config = dict(
    num_hidden_layers=13,
    hidden_size=160,
    num_attention_heads=2,
    num_key_value_heads=2,
    head_dim=64,
    intermediate_size=640,
    vocab_size=2048,
    hidden_act='squared_relu',
    norm='layernorm',
    norm_place='pre',
    norm_eps=1e-06,
    positions='rope',
    rope_theta=10000.0,
    rope_fraction=1.0,
    qk_norm=True,
    attn_scale=0.138,
    bias='none',
    tie_word_embeddings=False,
    parallel_block=False,
    extras=['local attention windows', 'shifted keys', 'gated attention', 'capped logits'],
    init='normal',
    init_std_qkv=0.0538,
    init_std_o=0.0118,
    init_std_up=0.0538,
    init_std_down=0.00528,
    init_out_by_depth=True,
    optimizer='muon',
    learning_rate=0.0115,
    lr_mult_o=0.631,
    beta1=0.95,
    lr_head=0.00853,
    warmup_steps=0,
    schedule='wsd',
    decay_fraction=0.916,
    decay_shape='linear',
    final_lr_fraction=0.0,
    batch_tokens=65536,
    max_seq_len=1024,
    doc_mask=True,
    train_tokens=249100000,
    max_steps=3801,
    dataset='wikipedia_en',
)
Each number is 128 + 24 x the weight over its row's rms, rounded and kept within 0 to 255. Layers, rows and columns count from 0. The size above them is the row's rms in percent of the matrix's.

# layer 9 MLP down, 160x640, rms 0.0796, rows 68-159, columns 600-639
size [ 99 102 106  94  99 106  98 102  94  98  99  97 100 100  97  97  95 103 103  99  94  97 101 101 101  99  99 101  99 107  98 100  93 100 100  98  98 105  99 105  92  99  98  96  99 102 106 103 102  91  98  95  99  95 104 100 102  94  97 102 101 103  92 100  96 102  94 103  98 101  98 100 101 102 107 100  97 108 102  96 106 104  99  99  99  94  99 101 103  92  97  97]
[[139  85 105  94 150 139 128 142 158 156 112  82 107 111 130 132 112  88 142 108 135 127 148 153  84 132 143 194 137 119 106 141 103 107 103 127 158 147 115 112]
 [ 83  93 166  97  93 149 111 136 135 156 143 153  86 146 141 101 149 115 127 158 164 102 129 109 153 106  81 174 119 130  78 144 115 118 109 129 105 130 124 126]
 [ 98 140 173 131 106 139 181 133 150 124 101 130 131 163 145 107 141 140 117 124 119 104 159 122 145 147 151 123 134  82 119 136 117 119 118 116 136 107  68 123]
 [144 176 117 102 160 133 115 138 123 137 131 140 167 146 120 141 172 142  89 150 159 129 165 141 134 101 168 141 100 114 121 176 157 105  95 103 154 175 172 125]
 [118 125 108 149 118 146 142  88 114 108 165  90 130 103 110 114 125 119 150 122 142 179 124 133 136 131  99 106  99 126 132  88 129 143 145 154 123 123 115 120]
 [ 90 150 122 146 154 140 119 124 134 138 124 163 144 155 135 128 143 119 104  96 173 119 131 128 124 119  90 108 142 131 136 124 124 110 168 157 157 152 119 119]
 [127 129 139 115 117 134 111 127  87  99 119 152 180 145  85 140 114 197 126 170 143 135 145  98  90 175 134 135 143 135 137  60 138 128 136 129 119 137 111 105]
 [ 89 133  85 115 113  80 113 161 112 106 136 129 115 155 150 119 141 114 161 143 111 124 125  95 141 130 124 123 129 142 113 119 161  99  76 128 132 142 146 142]
 [ 80 121 118 144 107 119 137  90 140 148 119 111 167 123 163 144 145  63 123 138 139 103  96 131 136  96 157 112 180 115 104  79 120  99 169 132 152 128  63 167]
 [151 131 107 152 156  85 107 169 145 121 146 153 108 139 112  77 116 140 103 163  76 126 140 115 120 164  96 129 122 119 133 114 133  91 101 131 153 155 110 100]
 [121 130 139 140 112 120 121 104 138 117 113  89 141 132  88 126  98 107 159 123 134 142 112 128 148  77 129 130 148 114 130 134  78 112 141 119 163  99 122 172]
 [161 130 173 141 150 184 113 117 131  91 127 145 162 156  91  86  50  87 117 156  97 132 111 117 124 101 172 139 119  95 112 118 100 159 100 114 118 166 152 151]
 [134 140 138 112 145 114 124 115 143  67  96 148 150 130 139  94 111 118 118  97 114 147 159 113 130  78 165 125 140 146  77 130 113 126 133  87 112 123 126  73]
 [168 169 130 119 116 146 127 107 111 156 124 123 153 104 111 126 176 136  95 126 135 107 151 122 119 176 144 134 122 102  92 143 138 168  84 133  87 174 101 150]
 [115 141 136  91 149 144 134 112 143 120 137  97 100 124  58 132 128 121 129 129 154 103 130 146 135 154 143  80 141 148 109 104 142 117 127 121 100 109  89 154]
 [152 150 128 113 159 153 173  82  96 154 119 151 159 126 121  94 123 118 128 114 113 122 116 126 111 139 117 138 157 113 158 116 123 199 139 179 109  91 191 120]
 [ 88 120 105 103  98 120 138 149 127 143  99 157  91 109 154 122 119 120 114 125 120 114 130 138 132 110 113 121 133 117 144 134 156 162 177 172 131 112 153 110]
 [148 119 118 147 160 109  93  95  99 138 115 167 119 121 129  83 142 135 143 127 109 124 125 165 119 123 152  99 116 151 105 118  82 141  66 182 105 117 114 143]
 [167 118 127 114 166 141  87 147 137  96 116 110 146  92  86 133  95 118 109 121 110 159 105  91 142 125 106 160 111 145 132 164 145 172  97 154 144 123 166 111]
 [121 122 161 122 124 124  78 137 146 112 123 169 151 130 131 110 127 129 128 121 106 105  94 135 160 175 131 134 135 138 151 121  98 178 109  95  99 179 101 163]
 [134 138 123  96 122 123 129 159 116 106 123 101 111 142 167 140 140 123 132 138 132 145 139 123 150 134 140 142 144 149  86 146 139 171 155 174 131 116  92 134]
 [ 86 159 139 144  79 119 137 124  77 121 114 130 140 137 108 124 144 136 128 139 109 125 126 100 160 145 120 160 129 120  85 118  73  89 122 119 124 163 148 134]
 [126 160 147 139 121 112 107 150 167  98 174 188 125  96 195 134 107 107 129  87 160 134 135 103 112 138 157 164 132 144 127 161  86 140 106  71 149 176 152 112]
 [128 151 137 117 110 181 168 161 120 153 154 102 142 119 104  94 129 102  61 141  79 111 149 108 145 156 131  86  84 125 137 124 144 144 136  96 128  84  95 155]
 [ 95 130 125 131 161 116 145 160 111 143 110  95 122 137 158 144 127 103 144 124  94 112 137 127 127 153 131 142 127 108 124 104 136 167 139 133 136 107 112 147]
 [135 100 150 149 134 135 161 170 131  95 151 143 120  90 131 151  98 127 157  96 116 143 134 145  84 159 129 110 149 128 130 141 114 121 158 173 139 120 136 142]
 [111 119 128 159 123 126 126  90  84 119 168 106 112 129 173 109 132  84  79  84 148 131 177  81  97 100 146 130 107 135 130 148  85 154 109 155 145 103 163 136]
 [121 114 158 145 135 136 110  98 112 118 119 130 154 160 152 156 189 144 147 110 156 144  98 158 102 136 122 121 120 133 139 113 115 160 151 134 155  95 139  99]
 [112 133 132 137 169  54 118 111 139 142  99  95 146  90 120 117 149 105 138 163 128 122 127 132  93  88 119 160 140 107 126  98 153 123 145 169 132 147  88  75]
 [160 152 144 127 192 110 130 142  98 117 155 106 211 113 102 139 134 156 165 204 146 149  61 160 125 150 130 105 119 138 131 148 132 118 121 123 121 114 164  66]
 [174 120 162 147 113 122  97 168  89  82 125 130 136 128 116 129 156 160 138  72 155 113 151 168  93  86 126 113 126 126 151 155 147 140 126  57 140 156 148  94]
 [132 142 152 177 123  87 130 142 132 133  76 162 133 136 130 103 143 103  83 124 124 130 141 116 137 154 120 128  94 102 122 173 120 121  97 114 129 159 150 100]
 [171 171 136 154 121  92 134 118 110 162 180 114 154  76 124 156 110 133 121 159 118 108 130 135 122 188 150 142 152 112 107 160 159 130 121 160 125 119 128 140]
 [148 142 124 128 133 121 150 130 162 120  59 128 122 147 125 135 124  99 182 129 141 142 122 108 129 172 135  89 119 166 112 160 104 111 166 169 112 106  79 114]
 [ 75 120 178 107 136 172 143 117 141 162 126  93 103 104 116 116 112 110 178 114  88 117 137 124 130  98 157 100  94 109 109  88 106 128 147 125 146 125  91 143]
 [153  87  97 158 140 142 108 127 129 137 150 170 126 128  84 142 119 111  91 136 155 156 116  91 124 140 158 140 170 163 163  87  99 147  80 124 117 128  77 101]
 [151 118 132 173 116 161 161 152 143 138 103 147 165 168 135  75 120 131 124 129 152 124 113 144 103 119 134 137 128 132 135  81 118 111 122 132 133 110 138 138]
 [177 128  99 162 109 161 137 111 145 162 142 133 130 103  88 130 113 105 155 110 122 148 115 123  98 117 128  89  99 143 138 125  58 129 129  95 139 103 136 122]
 [121 136 102 159 128 125 155 162 109 128 100 110 167 141 101 134 100 124 154 116 117 127 160 144 104 117  99 156 109 143  77 150 158 143 113  96 148 156 136 122]
 [150 149 154 148 113 163 149 115 120 137 146 135 105 128 103 121  85 132 143 105 104 134 169 140 152 145 178 132  99 114 164 101 128 141  83 148  96 118 183 146]
 [120 120 103 159  95 143 156 121 105  89 131 129 120  89 156  77 120 165  99 156 119 145 144 155 146 120 119 145 109 122  98 107 120 135 147 190 115 136 150 109]
 [124 129 124 118 156 159 135 115 135 139 170 158 110 151 128 132 143  95 130 102  82 119 160  99 141 137 152 136 168 134 108  66 151 149 129 100 134 138 203 132]
 [119 112 138 103 123 137 143 148 109 125 121 165 150 118 107 172 121 138 147  93 145 101 110  80 100 112 121 117  91 138  96 151 155 115 111 146 135 129 112 129]
 [158 102 158 115 175 136 116 144 165 142 172  95 104 152 119 102 117  89 118 125 129 126 117 148 150 148 157 154 119 135 103  85 139 132 136 127 119 127  80 133]
 [177 106 126 109 130 134 121 136 153 104 107 142 129 107 122 116 117 129 129 158 161 116 150 124 146 136 116 136 158 107  98 165 103 109 105 124 117 105 152 167]
 [142 138 118 125 135 126 138  97 116 150 181 116 119 156 166 157 115 174 170 128 131 103 135 102  92  71 142 118 165 131 131 111 130 123 109 136 127 130  92 106]
 [145  83  92 141 106 123 115 121 109 126 173 105 144 114  82 139 135 107 107 139 165 166 137 144 105 153 116 109  99  93 131 170 138 135 151 107 114 138 141 137]
 [121  78 157 118 106  79 141 145 161 146 148 138 165 148 110 123 110 120 135 135 135 131 111 104 149 119 152 114 141 117 136 131 140  94 129 135 120 105 145  94]
 [128 149  88  84 115 134 189 134 112 114 118 108 155 133 126 156 123 174  89 162 137  97 146  81 128 133 165 152 176 145 161 145 131 132 170  89 142 129 141 123]
 [135 115 138 124 109 112 119 146 106 122 111 139 144  77  77 132 150 109 141 151 152 107 128 118 137 141 109 113 130  88 132 164 125 107 107  99 154 102 121 179]
 [ 92 165 114 140  73 158 132 136 104 121 125 129 137 128 167 139 115 106 158 146 120 144  93 101 131 129 149 108 129 182 137 123 142 123 115 115 132 160 147 148]
 [106 124 115 129 128  89 155 113 168 113 114 108 137 149 137 135 111 169 128 110 128 116 125 152 147 134 120 120 165 140 117 163 150 123 118 126 126 164 155  78]
 [119 117 132 137 132 115 156 150  96 143 125 143 119 138 121 151 143 137 131 107  89 161 108 178  76 148 126  94 111 130 160 107 112 135  88 108 115 161 165 117]
 [ 90 138 108 109 162 118 146  68 157 176  77 154 145 129  71 118 119 140 127  88 145  98 107 118 151  98 124 140 106 128  98 118 171 107 146 112 132 117 127 119]
 [146 114 133 152 158 121 155 100  94 152 119 151 147 107 155 108 129 123 137 166 124 151  81 137 163 130 116 162 125 128 117 140 150 161 132 166 114 136 173 132]
 [110 118 157 170 117  98 101 145 104  95  72 130 154 116 140 114 169 109 106 125 125 160 115 113 117  89 120 113 115 109 124  96 119  98 144 173 175 130 152 139]
 [120 169 100 131 149 172  97 110  98 128  94 117 126 146 127 143 145 142 102 163 109 156 117 125 121 133 118 115 120 125 102 129  93  94  94 131 151 123 120 123]
 [114 109 157 116 139 104 115  88  77 124 113 116  90 195 106 101 128 106 161 175 141 116 116 120 155 122 119 107 129 140  97 156 144 123 118 130  73 150 139  81]
 [147 106 133 118 141 173  99 156 121 107 109 152  87 133 131 134  99 138 107  75 128 132 134  84 161 116 193 118 106 149 114 162 156 113 130 101 130  99 129 121]
 [192 167 106 100  92 130 124 140  97 107 149 147 155 141 155 169 110 115 165 111 137 155 124 134 124 118 151 148 137  70 171  93 117 144 142 104 132 153 140 106]
 [114 101 101 123 104 114 113  63 123 152 137  96  84 161 124 115 136 107 131  93 154 143 163 130 161 139 172 122 160 159 182 142 116 107 142 115 116 111 107 148]
 [131  84 166 122 140 130 141 106 145 107  97 142 137  69 135 162 167  95 155 125 116 126 146 114 133 122 120 160  63 164 183 114 146 118 104 145 134 140 137 132]
 [ 89 156  88 106 158 137  86 132 165 133 133 147 137 142 154 120 122 149 104 120 115 128 126 122 105 103 128 111 175 134  60 119 125 111 101 108 111 121 147 115]
 [157 112 143 131 107 143 132 159 144 130 171 166  98 175 121 111 150 183 121 150 140 152 105 151 114 100 138 100 158  93 123 153 107 110 145 179 112 154 140 127]
 [122 128 118 140 149 104 103  83 141 127 137 142 107 126 144 133 132 116 162 149 115 130  95  97 131  99 118 138 130  87 144 138 124 167 152 155  98 121 124 142]
 [168 115 133 127 100 146 134 136 113 126 108 133 145  97 177 140 147  90 131  98 145 170 136 126 129 177  90 151 143  83 126 130 136 127 150  86 132 124 141 143]
 [120 144 143 133 165  86 101 109 128  86 145 171 143 117 108 120  93 154 152 137 108 151 144 150 143 200 112 123 134 121 138 121 114 117 143 141 128 145 124 158]
 [126  93 146 154 139 154 165 140 129 131 123 100 133 156 139 154 162 143 120 131 150 115 103 121 132 138 107 132 153 122 119 126 163  88 135 152 128 154 134 120]
 [142 146 108 176  84 120 102 132 141 103 116 135  96 133 154 119 119 167 104  89 111 140 124 120 116 115 151  98 155 128  65 120 138 125 133 162 164 129 141 170]
 [133 147 153 116 126 120 156 138 159  92 112 110 137 134 162 124 145 137 121 132 145 121 105 131 151 109 127 142  94 121 140 116 154 154 161 118 149 121 114 112]
 [156 121 168 155 104 124 156 174 127 139 145 155 124 109 146 137 146 143 137 141 134 116 132 101 144 142 125  95 155 122 106 112 131 160 166 130 107 115 170 173]
 [ 90 148  99 107 119 135 120 109 109 214 127 127 131 129 120 134 169  86 143 116 114 134 124 136 134 104 131 159  89 166 102  79 129 162 164 136 100  91 108 137]
 [152 124 113  77 165 126 127 151 153 174 179 135 120 130 109  85 144 128 107 150 140 168 165 119 125 119 108 120 120 100 171  91 168 111 131 126 120 170 145 125]
 [174 104 151 117 108  97 153 124 137 144 151 129 124 173 105 146  97 178 130 113 132 145  93 176 199 109 113 137 135 141 140 151 142 130 152 136 141  73 153 164]
 [146 110 157 125 140 150  87 176 130 113 150 132 154 125 112 114  88 112 149 158 113 124 114 116  88 125 127 122 139 115 103 129 166 148 142  95 146  86 123 129]
 [ 96  86 106 129 116 123 144 136 139 126 138 162 103  78 118 138 138 101 106 146 163 107 127 162  81 146 145 128  77 133 121 138 118 131 158 103 111 170 122 168]
 [158 148 109 139 156 103 140 146 104 153 104 110 105 150 125  96 131 142 136 102  68 144 148 137 135 118 136 145 126 155 122 155 126 123 126 129 154 149 120 123]
 [145  91 132 133 145 138 141 107 121 126 157 129 123  87 159 124 126 111 185 140 154 167 106 103 109 127 107 139 114 119 146 178 107 146 110 206 138 124 106 147]
 [141 133 128 131 156 134 131 173 179 109 105 130  94  90 110 120 112 150 108 104 145 110 109 107 129 131 135 113 128 153 102 126 140 142 145 120 114 147 142  99]
 [ 86  85 138  97 131 126 128 114  75 116 135 137 131 119 133 157 164 152  90 141 155  95 136 123 130 138  99 191 133 164 139 139  98 121 127 133 133 122 145  91]
 [162 162 132 154 120 150  97 120 112  96  66 131 126 108 135  75 152 131 120 138 115 160 148 133 127 181 132 121 115 118 165 105 117 109 121 136 147 141 145 122]
 [ 92 160 139 134  99 144 121 126 118 142 178  98 117  98 184 106 134 134  79 120 109 124 114  72 142 172 116 161 118 101 159 133 138 144 127 145 128 134 129 116]
 [141 153 108 113 135 154 101 100 108 143  98 160 126 102 134  95 132 110 112 134 138 133 112 128 131 138 201 123 132 114  96 123  98 153  69 156 111  98 140 166]
 [147 128 134 136 116 138 106 106 128 136 122  90 122  97 132 134 154 108 125 138  89 115 127 159 126 138  87 155 133 152 116 112 126  96  92 127  91 142  90 122]
 [143  59 120 160 153 119 115 116 122 167 145 149 111 108 133 102 124 110 116 140 155 117 135 132 100 128 121 130 118 109 123 125 149 141 138  97 125 147 196 150]
 [115 153 153 139 108 159 120 116 104 109 107 135 125  73 149 159  51 178 108 105 126 113 104 139 147  93 122 135 151 111 151 142 171  82 122 114 121 103  98 114]
 [104 170 144 138  90  95 134 108 132 171 149 106 112 167 119 170 115 109 129 136 161 102 104 129 124 138 113 117  94 136 149 113 119 101 102 127 121 169 160 139]
 [143  91 116 118 133 153 155 131 140 159 128 105 109 120 124 134 137 150 134 164 120 127 119 140 144  89  88  98 104 171  94 167 124 113 138 160 145 155 129 135]
 [135 132 137 132 142 110 147 164 164 101 155 114 111 124 151 111  73 119  91 166 117 120 118 124 149 163  96 141 126 153 169 148 128 125 153 132 111  94 134 184]
 [121 110 136 134 108 162 130 137 105 152 108  97 131 126 120 154 121 118 113 160 159 116 137 170 132 152 153 116 132 100 117 129 125 114 147 162 140 140 126 126]
 [117 112 133 104 140 146  67 123 130 112 112 170 165 127 134 110 121 146 151 138  96 123 125 133 114 110 122 160 109 135 132  99 146 112 159 152  95 137 137 159]
 [ 96 124 119 145 157 104  86 109 146 123 140 143  57 147  89 119 117 147 117  80 135 136 126 148 122 107 147  93 169 114 123  96 131 117 111 153 145 115 140 130]]